Part of a small language model's weights.
Size: width 224, 14 heads of 32 (1 for keys and values).
Each number is 200 + 30 x the weight over its row's rms, rounded and kept within 0 to 999. Layers, rows and columns count from 0. The size before them is the row's rms in percent of the matrix's.

# layer 13 attention key, 32x224, rms 0.0717, rows 15-19, columns 0-111
107,185,211,236,193,180,220,251,218,224,199,251,210,170,206,224,168,202,194,184,149,218,254,249,187,213,203,193,175,135,229,213,167,128,210,194,266,204,237,180,204,207,232,190,230,272,229,262,199,223,181,187,207,192,265,210,203,222,198,183,210,156,184,181,240,175,154,182,244,226,167,221,202,222,213,178,231,191,209,212,276,163,220,214,255,152,183,175,171,191,194,147,203,166,194,173,166,184,206,202,162,178,252,218,172,270,199,173,202,206,215,177,248
072,184,232,210,212,242,247,169,182,194,225,162,200,171,207,200,189,198,187,184,217,200,168,180,202,171,224,191,263,243,182,187,177,194,202,179,164,227,210,206,237,191,181,224,154,189,173,163,160,177,183,191,228,211,168,163,193,162,187,209,168,319,183,215,223,170,244,234,138,200,224,200,197,203,213,236,178,217,210,202,206,211,150,149,203,223,208,197,178,248,215,194,223,189,222,207,218,225,197,193,200,273,218,193,247,198,192,169,206,209,188,195,170
182,203,208,210,227,168,183,205,191,211,180,218,158,213,207,199,201,192,173,158,183,209,241,197,174,204,187,207,232,162,217,162,143,195,226,232,175,196,135,206,204,217,196,179,236,226,199,233,218,189,184,175,224,215,204,206,184,195,196,155,190,97,202,197,220,181,193,199,181,209,202,213,153,168,261,222,230,172,224,234,223,182,191,236,251,237,190,165,190,213,215,122,206,171,249,176,188,233,179,201,159,197,213,222,190,218,246,185,197,206,201,201,194
120,179,190,217,217,214,196,180,190,191,133,185,228,220,193,260,222,232,168,212,241,282,219,178,218,220,238,171,159,253,179,219,231,196,212,181,241,216,215,159,190,185,206,207,142,188,200,228,238,203,199,210,171,180,178,246,200,158,209,202,209,255,234,234,188,188,191,178,220,177,255,223,139,218,162,179,250,202,193,132,188,197,208,250,213,150,190,229,220,219,229,221,175,201,232,204,216,172,156,181,187,165,213,209,178,210,183,191,277,198,234,197,138
097,204,218,184,187,187,214,183,193,167,226,279,205,258,174,220,199,177,213,169,145,192,246,195,213,175,199,209,136,154,199,183,184,194,225,234,210,228,182,169,229,193,180,205,201,242,220,247,251,198,213,201,171,180,208,244,198,188,201,201,230,227,220,184,228,183,186,167,222,214,183,154,207,212,228,128,190,170,226,184,254,206,179,201,231,221,225,203,254,179,180,232,180,221,189,154,193,196,233,182,182,187,155,214,187,187,232,161,157,218,187,208,224
# layer 13 attention query, 448x224, rms 0.0726, rows 16-20,48-52,80-83,112-115,144-147,176-179,208-211,240-243,272-275,304-307,336-339,368-371,400-403,432-435, columns 0-111
103,184,208,165,214,204,257,172,176,163,244,169,262,270,216,193,182,201,205,235,216,180,194,240,209,229,234,158,203,232,202,214,215,174,155,243,211,210,226,172,231,236,179,252,158,183,223,202,172,264,221,229,217,166,198,207,178,218,151,217,233,297,185,187,206,199,201,212,221,204,171,197,258,229,168,202,198,197,199,162,210,192,196,148,176,193,212,232,220,240,212,269,170,225,175,205,194,193,201,177,212,217,211,184,217,136,178,192,196,189,163,223,231
083,211,176,185,208,201,206,226,229,183,215,256,202,194,213,173,190,169,178,197,166,164,245,233,147,179,152,147,191,211,213,197,179,230,223,176,274,241,160,174,247,205,213,255,217,191,198,231,175,213,200,195,206,197,205,200,165,197,181,197,226,244,217,170,214,192,239,174,222,276,241,234,148,210,139,190,210,218,224,167,224,186,242,245,176,217,301,235,254,204,181,225,165,221,182,188,176,188,141,155,237,231,194,135,217,133,188,182,185,236,165,185,278
096,186,213,175,196,171,149,198,173,184,136,176,184,194,184,207,203,215,174,207,195,187,196,205,262,145,208,221,259,211,207,201,223,162,233,174,226,227,192,193,191,188,252,193,194,228,189,205,214,218,168,163,205,234,214,216,227,198,200,196,225,197,253,248,158,204,214,134,133,225,210,229,199,212,208,206,171,160,193,167,236,236,223,229,220,200,167,167,221,188,202,235,262,157,262,179,177,225,202,218,166,231,194,199,226,202,209,179,273,193,269,219,171
092,210,192,168,220,205,221,186,211,227,239,190,203,226,248,180,203,234,208,197,144,178,225,173,197,161,200,161,159,207,251,202,155,208,235,186,254,234,175,204,226,213,182,254,215,206,244,221,195,165,212,162,220,186,161,200,189,205,210,212,165,227,218,209,223,195,183,228,219,249,258,233,153,212,150,179,239,189,211,171,196,179,218,229,190,219,242,225,231,184,170,220,134,215,191,180,210,178,171,193,226,224,175,209,206,167,219,193,169,234,230,193,286
081,163,203,169,252,175,220,190,200,225,223,195,214,210,205,194,175,188,183,225,186,231,180,199,243,170,241,210,175,242,185,212,276,207,202,200,222,181,149,191,227,183,215,194,188,197,246,164,242,214,185,243,248,196,214,147,184,225,192,204,147,225,253,224,228,221,181,181,170,209,276,155,180,226,109,164,245,217,210,182,126,226,212,205,176,181,206,168,246,243,194,172,193,176,194,243,251,172,248,171,163,243,216,218,219,182,185,207,236,249,232,216,239
136,227,165,205,165,191,268,211,211,120,252,218,202,234,260,170,216,201,185,182,212,168,214,220,213,201,216,182,202,228,184,223,179,225,231,169,210,210,220,206,232,154,186,227,192,210,226,172,198,196,275,237,169,200,193,203,204,197,188,209,222,309,205,198,235,219,152,171,229,195,211,183,242,198,121,233,127,177,223,177,214,159,186,163,168,193,244,205,249,192,171,240,199,245,163,165,168,174,245,195,239,175,189,201,227,150,201,191,179,180,208,195,186
091,222,191,194,224,232,170,200,225,207,244,220,165,234,206,172,235,177,155,186,235,171,214,232,200,183,189,270,196,205,151,222,217,180,292,201,218,234,231,172,250,225,239,181,192,205,185,162,182,251,246,135,213,252,194,175,210,196,238,186,225,203,130,191,227,199,248,212,245,214,210,167,191,201,162,252,194,201,251,182,203,169,212,190,140,219,263,236,176,148,179,192,182,189,198,203,157,198,257,247,258,218,217,190,251,153,172,195,190,183,198,249,201
110,193,242,196,220,172,201,154,252,171,242,164,179,182,182,203,242,235,146,205,166,203,206,163,218,181,223,202,220,215,216,190,168,148,223,207,223,189,134,195,217,161,228,240,225,210,204,257,218,213,220,230,195,185,220,261,248,188,177,164,261,184,223,246,188,197,149,255,221,249,256,222,132,214,179,189,208,215,200,193,245,197,227,208,229,142,199,204,156,191,202,159,256,190,165,195,196,202,183,177,223,246,141,235,199,216,187,178,237,154,225,182,225
092,206,213,188,190,206,239,197,200,219,186,245,174,185,225,149,260,170,109,168,253,179,178,179,150,233,164,203,175,183,164,175,207,249,230,163,194,199,230,223,151,181,187,198,222,223,167,179,194,195,279,173,189,250,189,188,182,181,245,192,262,195,158,184,228,187,217,180,215,192,160,251,192,219,241,234,206,223,254,183,184,179,212,181,211,210,222,214,157,126,178,164,181,205,253,200,154,233,222,244,250,164,254,163,175,196,195,194,133,153,179,178,172
101,201,215,191,216,185,239,202,222,149,217,219,240,160,182,193,162,188,139,172,174,242,173,259,202,175,202,211,212,211,188,174,212,184,220,209,205,240,186,191,176,172,190,192,181,224,184,210,222,230,209,163,180,171,182,193,237,169,162,168,225,220,202,176,161,202,164,216,266,168,225,176,203,162,190,208,156,260,241,179,141,236,189,214,208,240,205,211,166,220,205,218,179,146,175,191,202,208,245,196,151,199,208,184,181,209,189,232,216,176,157,194,196
133,218,158,176,151,193,267,199,205,156,213,224,201,231,264,195,215,236,191,209,211,191,164,185,242,203,213,185,230,209,199,190,161,249,168,178,209,211,229,189,209,156,232,206,182,225,227,176,194,212,266,256,179,211,221,217,183,184,187,186,199,299,198,220,213,209,201,203,189,170,246,176,222,198,190,233,186,209,203,157,213,186,166,156,183,217,178,214,265,182,199,252,257,261,160,199,201,178,227,209,227,211,176,206,203,164,214,223,201,180,190,213,204
085,215,176,232,205,233,229,191,191,159,221,220,223,244,263,230,187,245,184,208,220,160,241,182,169,194,199,190,143,225,187,238,264,229,230,176,199,241,216,194,247,209,218,240,234,161,189,142,222,247,236,205,200,172,201,200,195,140,255,261,198,240,208,180,258,224,239,212,259,143,169,175,215,230,127,188,179,230,154,176,208,209,190,192,208,208,228,220,192,195,162,195,149,235,162,227,197,204,194,218,226,225,225,218,257,187,150,183,203,246,210,198,189
106,175,290,197,208,175,180,198,193,234,215,171,235,193,193,191,240,250,150,261,205,196,216,194,195,199,220,209,179,212,202,220,199,205,212,250,215,204,164,219,191,165,180,160,249,187,239,156,199,166,199,239,252,218,262,227,208,177,211,228,232,211,224,188,140,225,169,249,191,181,241,205,189,253,207,168,208,173,206,247,210,222,215,203,218,162,163,141,209,153,219,185,238,169,210,251,221,197,198,184,199,239,181,283,205,283,153,261,193,211,192,134,180
098,217,223,204,155,173,226,218,221,210,201,223,207,175,212,183,203,201,218,179,243,131,208,217,191,175,178,169,213,211,170,258,234,257,196,165,163,251,236,158,233,208,175,241,229,187,233,146,179,246,247,245,177,213,156,171,232,209,236,236,183,225,193,195,189,267,200,185,270,136,249,205,186,206,149,199,182,192,193,183,185,197,188,178,186,193,211,208,218,192,168,236,208,242,206,216,215,157,251,181,242,197,181,179,156,156,157,230,158,219,267,222,183
110,212,208,188,174,232,263,204,213,171,236,172,259,237,249,176,183,202,193,228,209,164,191,195,225,230,256,172,176,204,228,206,204,198,144,214,239,196,247,200,227,208,170,241,175,221,216,175,225,234,194,254,223,216,202,205,156,169,170,216,224,304,204,176,189,235,161,209,240,163,220,194,247,220,172,182,197,209,194,181,203,200,198,171,162,163,203,254,241,233,212,256,163,209,158,218,226,203,223,209,221,182,210,177,202,165,189,197,163,196,166,174,192
084,135,256,160,210,200,185,194,190,184,223,276,223,189,203,191,181,210,216,177,140,178,241,207,222,184,191,192,160,196,175,256,203,180,210,169,236,235,181,197,178,265,228,262,204,167,215,206,131,247,190,193,207,192,185,229,200,221,191,135,235,224,215,198,231,163,194,242,236,202,230,189,180,199,134,197,215,181,240,212,206,161,227,208,203,147,260,179,204,280,180,229,153,181,179,190,152,147,142,149,223,205,201,209,197,164,183,165,186,191,234,198,212
085,186,189,156,224,170,219,197,206,213,120,157,195,237,193,241,213,184,177,170,243,182,178,159,200,213,278,252,223,167,231,196,220,168,195,218,191,174,205,201,214,194,194,165,156,182,193,194,211,215,207,144,158,208,192,201,235,178,180,163,198,203,227,261,204,216,190,196,175,181,151,250,174,186,232,219,186,206,218,242,203,271,157,210,202,212,141,190,173,170,210,213,216,178,230,212,241,192,204,178,170,176,196,212,190,237,199,170,214,191,198,159,148
087,222,219,191,192,203,216,210,167,179,247,245,234,168,166,201,198,252,248,205,175,158,230,203,192,241,168,126,138,211,157,256,114,175,220,168,210,216,188,161,195,231,223,215,194,217,222,176,169,216,229,212,167,141,212,220,219,240,168,179,186,231,213,200,238,198,179,228,239,199,201,211,177,202,147,217,156,147,218,188,221,150,223,205,173,172,204,217,215,206,175,235,183,189,124,133,164,146,194,157,243,210,173,173,220,202,214,200,224,155,204,184,300
114,160,171,193,162,195,222,188,209,171,266,208,199,250,233,183,225,175,206,244,195,183,203,177,222,186,215,213,167,224,205,253,190,227,196,169,239,235,221,206,213,157,205,275,196,259,235,158,220,192,239,219,177,177,197,195,217,225,177,200,193,276,172,208,181,196,193,176,230,213,201,201,245,208,156,188,179,202,257,158,232,183,226,177,179,195,217,208,223,198,194,250,207,233,178,220,181,218,220,180,231,190,181,210,234,114,204,227,178,205,253,219,195
096,178,195,175,208,226,170,206,212,206,195,271,209,210,181,198,212,183,202,170,191,233,247,205,136,220,188,204,190,224,199,182,218,233,210,211,233,207,166,212,239,228,179,189,182,181,209,258,133,201,167,145,228,231,171,210,250,157,242,168,177,165,233,181,194,131,227,176,201,226,135,178,164,207,157,203,165,231,189,219,178,149,202,219,161,206,212,272,194,176,200,214,216,202,164,202,161,207,186,182,223,177,193,197,225,187,158,194,191,183,172,181,195
121,182,213,216,223,213,194,144,184,226,212,181,224,163,168,228,249,199,203,172,164,211,246,178,233,197,198,181,191,190,184,203,182,205,171,210,228,233,132,186,188,140,226,188,251,222,201,224,229,188,196,189,188,146,223,225,226,173,191,172,208,152,247,215,167,204,224,221,177,213,246,227,156,230,186,189,241,223,218,212,156,218,242,254,233,206,129,203,183,189,208,184,212,181,209,212,196,187,153,181,225,179,161,257,178,281,208,219,245,199,187,194,202
100,182,200,169,197,239,189,186,195,210,157,210,181,200,141,181,195,201,180,209,213,212,227,207,159,204,170,199,242,216,192,193,226,239,203,194,204,208,156,211,173,196,223,190,174,209,197,257,135,145,167,166,174,250,192,259,266,174,240,188,211,156,207,200,222,146,219,212,158,178,148,277,173,178,211,249,176,160,181,183,170,214,173,154,121,188,175,273,180,228,225,190,212,218,189,178,181,187,177,152,222,204,194,241,179,187,185,153,180,138,181,187,187
118,185,165,207,218,204,247,173,173,177,281,225,208,190,208,183,243,227,202,229,231,187,179,170,186,196,193,205,229,240,178,216,197,183,201,213,216,237,251,164,234,174,231,261,157,201,192,165,195,205,215,214,241,173,230,170,200,209,193,215,209,274,174,185,217,222,229,174,257,217,221,172,230,208,160,203,174,185,241,144,170,210,214,169,177,201,233,241,236,168,184,256,164,257,131,168,180,214,196,194,245,228,196,205,235,159,181,241,182,177,181,194,195
102,155,177,183,210,189,154,184,212,166,235,260,205,171,143,207,228,215,105,142,190,200,204,198,212,210,184,219,192,214,165,199,186,221,247,132,163,186,153,183,198,152,220,203,190,202,158,230,179,220,198,82,225,194,160,200,202,180,201,195,191,192,210,172,189,162,256,243,249,173,203,199,137,222,128,215,205,233,217,196,190,142,198,201,189,163,212,215,214,217,148,181,183,167,193,211,148,219,203,158,219,171,205,211,211,138,189,195,181,173,197,263,229
099,189,251,161,266,163,191,137,217,209,220,155,196,211,229,173,222,220,257,193,182,165,200,203,215,219,221,197,219,235,201,222,219,214,185,228,223,180,200,194,165,234,199,187,217,174,191,196,226,175,160,176,247,168,216,172,160,215,172,225,238,179,197,193,171,187,182,163,180,225,256,181,151,193,222,143,217,222,186,234,194,180,231,208,204,155,221,173,180,159,267,196,171,198,187,219,224,191,192,204,221,185,231,208,135,284,189,212,205,176,221,197,229
094,157,164,196,206,173,205,193,217,168,233,234,202,214,130,181,239,255,107,161,178,198,165,181,229,216,216,194,168,161,185,196,152,188,252,220,166,208,167,176,206,133,247,168,174,202,182,216,192,168,200,155,223,201,193,201,265,150,234,204,169,170,201,191,199,182,188,263,233,199,192,210,196,200,207,180,176,197,174,145,214,175,226,186,193,204,229,229,197,241,167,208,170,231,160,199,178,210,242,169,243,177,192,270,190,193,188,219,209,203,217,211,212
132,205,157,212,161,173,240,212,216,139,214,198,191,248,230,163,205,171,217,191,219,186,156,201,232,217,181,141,208,186,204,238,167,229,178,166,211,215,214,212,189,155,200,219,168,212,210,177,198,206,254,215,173,199,163,199,182,203,182,193,236,275,155,194,219,202,167,181,226,194,203,216,213,175,131,216,157,195,222,159,189,179,218,157,182,178,232,229,226,201,177,271,256,277,172,168,188,218,233,193,244,155,187,171,230,147,190,217,145,189,221,216,203
087,129,231,217,205,221,194,219,242,208,217,213,251,162,214,233,168,222,198,188,177,150,180,215,208,229,210,219,214,218,223,206,215,191,244,209,243,216,187,169,216,230,286,174,184,182,191,196,165,200,218,163,221,205,212,177,253,176,217,144,176,211,209,169,183,199,237,242,234,218,183,211,235,241,124,234,208,270,183,179,207,155,160,214,154,178,227,225,215,136,174,258,213,200,161,159,215,231,201,244,266,194,211,211,196,170,172,230,203,219,145,170,195
120,178,260,216,220,191,225,173,221,247,181,142,211,162,188,165,248,178,200,234,145,221,221,163,229,233,175,202,240,190,212,173,202,192,223,202,176,150,135,220,193,159,179,169,242,199,189,203,211,197,183,150,260,212,231,225,232,208,185,219,245,170,188,236,161,188,187,234,210,208,248,224,139,204,204,188,252,228,178,233,180,247,218,228,248,219,204,175,167,173,217,142,243,169,215,172,258,231,190,170,197,223,149,252,192,235,203,217,250,178,186,157,240
104,201,236,171,244,181,272,191,203,192,180,212,233,186,193,191,264,183,228,199,181,172,149,211,167,218,175,228,255,223,195,235,208,231,211,189,174,202,184,226,204,203,199,166,209,180,153,210,166,191,241,219,216,174,170,169,293,187,191,157,246,202,254,196,193,195,241,239,221,232,183,233,199,208,224,174,187,235,157,161,245,196,180,180,251,194,220,258,195,139,202,218,207,198,236,166,149,213,208,183,226,154,196,217,173,190,191,212,205,126,205,179,243
144,220,180,192,182,239,230,202,207,155,220,198,205,219,247,180,208,206,201,226,205,204,193,196,225,249,212,172,200,241,158,219,203,245,177,185,223,202,217,191,177,179,186,243,196,213,211,176,245,229,225,245,192,207,200,246,199,196,188,242,253,325,190,171,208,236,204,164,217,161,210,202,264,217,166,215,202,196,170,185,190,163,201,178,168,168,255,220,257,151,241,273,198,266,161,213,162,157,209,188,227,186,191,215,216,156,201,211,169,201,149,217,203
077,226,186,155,218,223,193,153,196,212,265,176,159,204,232,218,189,182,220,207,226,223,158,192,176,219,243,256,172,193,212,234,255,222,217,212,241,276,203,229,226,202,198,213,219,127,166,192,171,227,202,135,246,218,206,211,193,170,220,189,197,213,177,225,231,186,193,201,198,182,161,190,200,195,162,210,209,194,117,190,150,162,238,214,156,197,278,220,229,213,214,178,132,253,192,193,202,149,234,200,272,232,237,229,218,182,197,126,193,236,164,227,198
096,180,249,212,208,241,228,205,245,256,258,253,197,141,185,222,229,201,213,223,157,141,238,241,226,270,187,216,204,166,216,170,218,249,203,277,177,214,173,135,206,160,181,227,206,221,194,220,164,181,244,213,221,238,186,194,271,185,212,149,190,172,201,217,191,184,169,210,214,232,196,131,154,191,232,185,165,227,210,214,233,203,212,168,197,201,207,202,166,149,229,190,233,184,210,215,190,207,166,219,190,255,118,204,212,220,195,230,221,233,199,193,190
089,195,159,193,137,182,231,258,181,197,162,213,220,205,217,157,230,184,210,194,211,247,168,180,192,231,187,215,221,220,244,212,183,204,229,134,249,211,250,243,226,169,215,179,187,196,238,197,223,188,224,250,202,263,174,213,220,204,252,159,238,209,205,212,232,242,176,222,211,158,178,178,201,217,163,207,192,217,191,162,148,193,258,143,163,219,177,190,225,176,207,207,247,178,190,179,188,126,242,207,190,164,260,203,208,209,185,190,102,162,171,184,199
124,180,145,206,221,188,245,192,211,160,222,263,172,227,195,181,241,206,204,181,245,175,187,236,206,220,189,223,222,212,195,215,218,181,234,170,170,223,221,224,201,153,172,260,234,213,214,207,236,237,244,191,165,180,167,224,213,227,194,185,223,237,163,229,251,182,183,222,220,210,200,212,255,211,148,219,139,168,233,157,211,165,236,181,184,197,231,201,238,197,193,163,179,216,154,204,211,221,223,247,285,205,174,206,236,133,221,168,144,168,248,196,182
096,198,204,193,223,179,193,211,209,200,235,232,195,202,183,199,221,243,199,165,223,235,211,162,163,237,226,235,166,211,216,221,234,218,277,208,193,233,195,178,224,201,217,220,192,202,194,184,168,195,172,199,214,214,199,205,225,181,221,236,187,187,197,247,223,199,195,213,191,226,242,186,154,209,133,198,220,257,224,216,173,156,220,211,161,118,224,203,157,177,151,160,194,197,172,257,177,206,185,200,184,217,202,221,234,205,183,214,201,197,179,188,150
124,152,205,225,218,129,209,221,250,242,206,207,170,118,196,208,198,228,163,214,184,242,248,137,199,207,205,195,157,201,219,185,217,170,177,232,184,215,142,177,217,170,214,224,208,201,165,186,207,203,186,194,213,183,210,243,257,177,210,210,237,179,224,221,194,168,186,243,179,212,271,211,171,198,143,150,193,212,169,242,193,180,251,249,251,190,167,204,168,190,192,138,210,188,183,256,194,223,139,178,237,238,206,228,171,292,218,230,212,180,210,215,236
136,168,215,174,213,166,190,191,198,191,221,239,145,203,182,146,273,219,187,137,222,237,166,209,171,225,183,231,244,183,173,176,207,247,274,168,140,234,186,197,201,149,196,183,245,204,204,239,181,204,220,171,196,199,161,180,188,219,228,187,179,156,167,208,217,159,182,213,227,203,162,213,150,200,180,215,209,216,223,201,170,187,200,171,165,163,222,205,163,209,176,127,181,221,197,162,149,217,221,206,190,173,182,243,232,184,199,169,198,199,250,182,152
103,204,201,208,177,217,255,188,187,138,248,234,185,265,181,180,212,216,210,229,239,197,213,223,175,173,231,149,189,209,230,210,234,211,226,204,184,242,194,206,213,115,190,260,255,163,191,204,223,202,227,190,234,192,202,234,247,205,182,234,236,238,189,220,159,172,203,205,233,230,212,150,286,217,156,185,193,206,186,200,195,164,190,169,156,204,205,249,229,211,211,240,199,223,153,212,186,166,223,200,241,245,203,211,214,172,183,207,206,190,179,201,167
091,197,165,212,207,187,230,152,261,185,208,182,192,160,216,187,190,232,141,199,201,161,216,189,216,208,172,226,180,191,170,185,190,237,247,163,194,184,227,162,250,197,241,154,213,199,139,264,211,213,147,167,166,183,190,256,209,188,176,211,233,199,212,209,238,158,247,238,216,232,194,237,196,168,165,176,180,221,186,151,199,144,217,161,183,193,268,255,181,255,151,243,199,220,214,163,180,189,204,148,260,192,230,176,190,150,147,171,136,211,232,211,199
092,193,266,180,195,185,164,205,166,225,173,182,178,193,168,176,258,235,194,152,198,241,188,223,165,219,187,204,230,202,213,191,200,196,224,223,165,274,208,154,166,208,181,179,205,192,227,243,249,242,188,154,221,160,191,217,189,204,200,199,183,183,234,238,180,176,190,253,252,212,220,197,161,165,160,234,212,170,179,167,168,183,178,234,170,187,178,193,262,237,224,179,237,215,178,223,189,223,142,244,153,149,206,160,224,219,202,162,230,205,209,199,201
107,160,174,221,205,250,207,161,227,195,195,151,176,163,159,164,214,232,187,203,229,178,195,182,226,207,157,218,191,182,179,174,199,193,229,195,155,175,194,150,222,122,191,192,252,221,189,234,216,245,181,171,136,215,182,242,245,199,202,180,218,176,177,256,254,206,263,243,237,234,175,251,178,182,172,221,197,193,152,172,228,150,220,155,157,177,229,256,180,194,176,214,186,209,214,162,177,210,217,195,230,210,204,217,154,169,162,195,170,189,220,264,174
144,208,166,162,199,214,249,193,192,157,252,263,194,233,225,191,205,218,189,233,216,159,213,219,182,204,209,188,236,238,195,245,233,220,178,181,229,191,250,165,204,174,201,273,195,188,210,199,218,236,248,203,189,144,186,216,176,201,185,231,218,289,185,202,189,186,181,182,210,173,170,202,264,220,132,223,163,196,248,125,215,137,217,155,157,157,248,221,247,185,201,214,169,250,119,182,185,204,229,208,241,193,184,197,232,101,198,194,170,170,199,205,205
086,200,193,150,223,196,202,176,255,212,207,203,187,203,196,210,176,239,185,119,158,210,191,206,170,192,182,201,171,183,228,226,249,224,283,198,196,209,194,267,244,231,217,149,262,173,183,220,168,196,149,121,195,204,171,195,230,204,192,145,166,196,203,219,203,181,203,276,171,198,206,214,160,185,184,215,198,249,181,200,171,178,215,260,191,171,233,215,145,185,187,176,172,187,207,192,158,202,191,205,196,215,189,184,193,208,245,184,216,193,204,254,197
083,184,233,185,222,153,281,216,233,209,218,200,200,150,186,219,208,264,217,207,185,198,240,216,198,229,203,171,162,142,169,236,209,173,178,222,221,255,149,180,177,148,202,217,275,158,230,220,229,232,200,227,243,162,222,221,232,195,215,200,247,195,251,201,165,196,191,218,215,214,291,184,196,219,213,163,256,183,186,186,171,190,239,248,273,148,160,183,173,171,180,220,213,204,172,211,213,228,176,184,240,231,188,229,167,239,170,205,229,196,210,179,247
100,194,237,161,191,195,197,180,214,193,207,233,156,209,204,173,216,183,183,118,231,196,169,222,164,224,177,206,253,176,194,163,223,231,297,178,165,198,206,249,210,175,190,161,231,241,175,233,187,183,223,136,164,227,201,158,191,186,207,172,155,132,185,186,238,149,225,206,195,196,121,230,175,209,225,202,197,199,190,191,186,197,135,182,200,190,204,200,176,228,179,147,188,227,244,129,158,199,219,214,198,189,216,230,228,208,211,167,173,180,224,257,214
120,201,179,185,213,231,253,204,220,168,219,186,226,193,223,160,213,198,216,253,221,159,209,238,207,230,218,179,216,213,201,271,209,218,181,192,200,229,209,180,205,196,137,252,182,175,223,192,190,205,244,242,215,182,182,203,227,241,172,251,239,307,161,215,210,211,193,173,224,193,201,174,250,227,186,188,157,193,200,182,208,181,191,157,198,185,223,223,258,195,230,259,198,252,188,201,212,212,224,209,239,221,182,211,261,122,195,214,188,197,191,199,176
083,242,151,215,208,188,172,207,169,196,182,276,227,234,197,238,194,251,206,171,242,202,202,242,235,177,199,201,224,242,182,210,192,223,211,178,251,194,173,251,241,207,202,165,198,178,202,176,255,178,159,186,154,223,166,169,164,197,221,201,272,204,230,208,170,184,184,210,185,236,214,206,212,157,171,132,250,230,206,200,157,191,216,202,154,212,251,174,193,209,243,168,171,178,206,180,204,203,188,136,193,192,208,204,189,173,232,193,206,209,208,170,231
102,211,186,238,175,203,137,196,221,198,162,272,193,208,178,238,207,185,187,258,197,180,220,191,251,178,241,157,174,147,216,248,196,206,186,219,226,212,149,153,206,138,212,202,179,223,235,166,230,167,181,217,157,211,213,256,195,177,194,224,225,235,237,223,178,209,148,220,142,206,246,200,145,216,161,201,231,137,211,149,211,177,236,221,160,179,191,225,192,210,202,256,227,226,182,211,188,249,230,206,177,190,149,199,213,183,222,185,210,181,215,227,238
105,212,165,220,213,184,208,148,135,186,168,198,210,250,236,221,231,227,188,219,233,187,173,194,199,217,220,178,217,228,208,206,185,215,198,113,195,186,208,216,233,198,165,160,195,222,172,189,195,199,216,205,167,205,220,148,186,219,190,144,186,225,208,178,173,225,223,245,160,162,143,213,259,252,185,226,256,168,159,196,206,159,206,212,209,167,192,223,235,208,223,209,200,212,186,229,214,174,187,206,205,212,215,217,163,160,227,215,180,157,185,190,180
119,206,127,182,221,206,242,201,243,173,243,223,187,202,197,164,192,207,205,211,222,189,215,235,206,202,224,178,211,221,210,247,223,217,189,214,228,187,206,174,226,168,160,275,247,185,235,231,211,211,247,232,182,161,192,234,200,194,174,230,227,277,199,187,203,204,155,219,243,168,189,199,261,205,159,210,195,206,222,130,201,139,253,148,151,173,270,238,257,193,188,216,155,247,165,184,214,199,231,187,245,194,176,215,192,140,200,192,180,194,176,189,200
093,165,190,171,251,191,156,210,239,194,175,197,186,164,167,168,178,198,183,195,169,271,215,226,216,243,153,185,193,206,229,207,179,216,226,189,205,220,165,192,226,193,239,207,249,205,188,253,158,172,172,183,215,225,163,206,306,202,220,170,186,165,166,244,187,146,215,262,184,275,253,199,171,172,166,209,201,253,246,206,156,234,200,233,187,209,239,215,162,148,190,233,211,185,219,199,140,246,140,191,192,193,188,242,186,176,199,187,211,187,231,243,192
121,175,154,177,234,179,227,240,249,252,239,182,207,224,222,205,167,237,197,202,214,155,201,206,212,226,219,184,188,196,191,202,191,166,172,230,201,214,185,169,237,236,254,219,198,210,204,183,199,190,172,202,223,209,180,195,226,170,205,147,198,242,228,199,211,224,182,266,180,196,213,160,184,203,182,185,182,208,114,198,193,199,234,209,218,184,200,184,200,220,221,242,208,184,146,210,231,195,159,155,196,220,188,167,144,164,179,203,202,170,209,191,223
129,180,198,218,218,242,122,177,182,193,190,213,135,189,169,187,189,207,202,152,194,259,193,223,216,202,178,212,217,185,227,155,205,233,253,186,187,220,199,231,226,138,188,180,259,177,173,248,204,177,177,147,159,243,187,204,215,176,253,210,185,141,183,197,186,148,202,210,176,239,168,219,174,170,216,186,227,230,235,174,150,189,178,216,161,184,212,224,197,183,199,164,193,211,213,199,173,225,197,198,237,195,202,258,173,202,210,185,178,234,210,239,181
160,205,137,242,179,222,251,205,204,148,254,218,185,270,210,167,225,183,228,220,194,185,153,211,221,220,213,197,210,187,153,239,178,236,192,156,214,208,257,194,200,161,216,220,185,201,251,168,270,226,248,220,182,201,185,203,207,204,191,211,224,281,180,177,211,210,174,201,209,170,223,184,258,242,157,220,150,177,216,173,223,163,196,175,167,209,196,226,240,174,206,244,187,257,153,176,189,208,252,201,234,164,143,213,215,168,242,198,163,180,196,212,182
099,166,226,209,226,225,190,190,212,171,229,214,245,209,188,212,219,254,223,191,208,161,176,244,219,191,218,180,179,219,175,242,279,218,225,185,207,240,222,198,256,199,197,198,197,157,209,213,215,228,160,174,228,203,164,166,200,200,209,209,164,193,167,205,251,179,199,268,212,229,173,159,198,238,106,201,185,228,173,244,150,163,236,204,138,210,231,290,205,153,225,242,115,192,191,193,183,207,183,206,239,167,218,177,220,169,203,216,220,191,138,249,190
119,195,235,203,197,178,213,202,217,258,242,151,175,128,185,205,226,207,203,190,163,185,216,169,210,201,198,199,179,190,201,221,213,182,191,234,199,186,193,196,177,171,156,160,193,169,193,152,243,192,244,168,260,225,261,242,214,168,246,234,214,197,224,189,183,185,147,177,195,200,269,204,227,187,176,150,168,205,148,244,214,210,244,234,221,154,221,147,160,149,156,195,244,184,170,222,182,199,231,162,188,234,130,198,176,242,189,243,212,192,199,191,241
097,200,147,170,212,191,258,214,205,160,255,215,188,177,193,153,255,206,187,172,262,178,135,201,217,219,163,182,254,221,157,203,185,221,183,129,190,190,219,169,253,187,190,170,180,152,214,203,160,230,216,167,211,251,120,149,213,226,202,195,161,187,155,188,199,181,189,223,246,165,186,211,238,288,207,254,182,199,192,149,187,207,178,181,184,206,196,214,202,202,216,198,158,246,200,164,208,192,221,224,213,176,222,229,186,180,192,234,180,142,235,252,164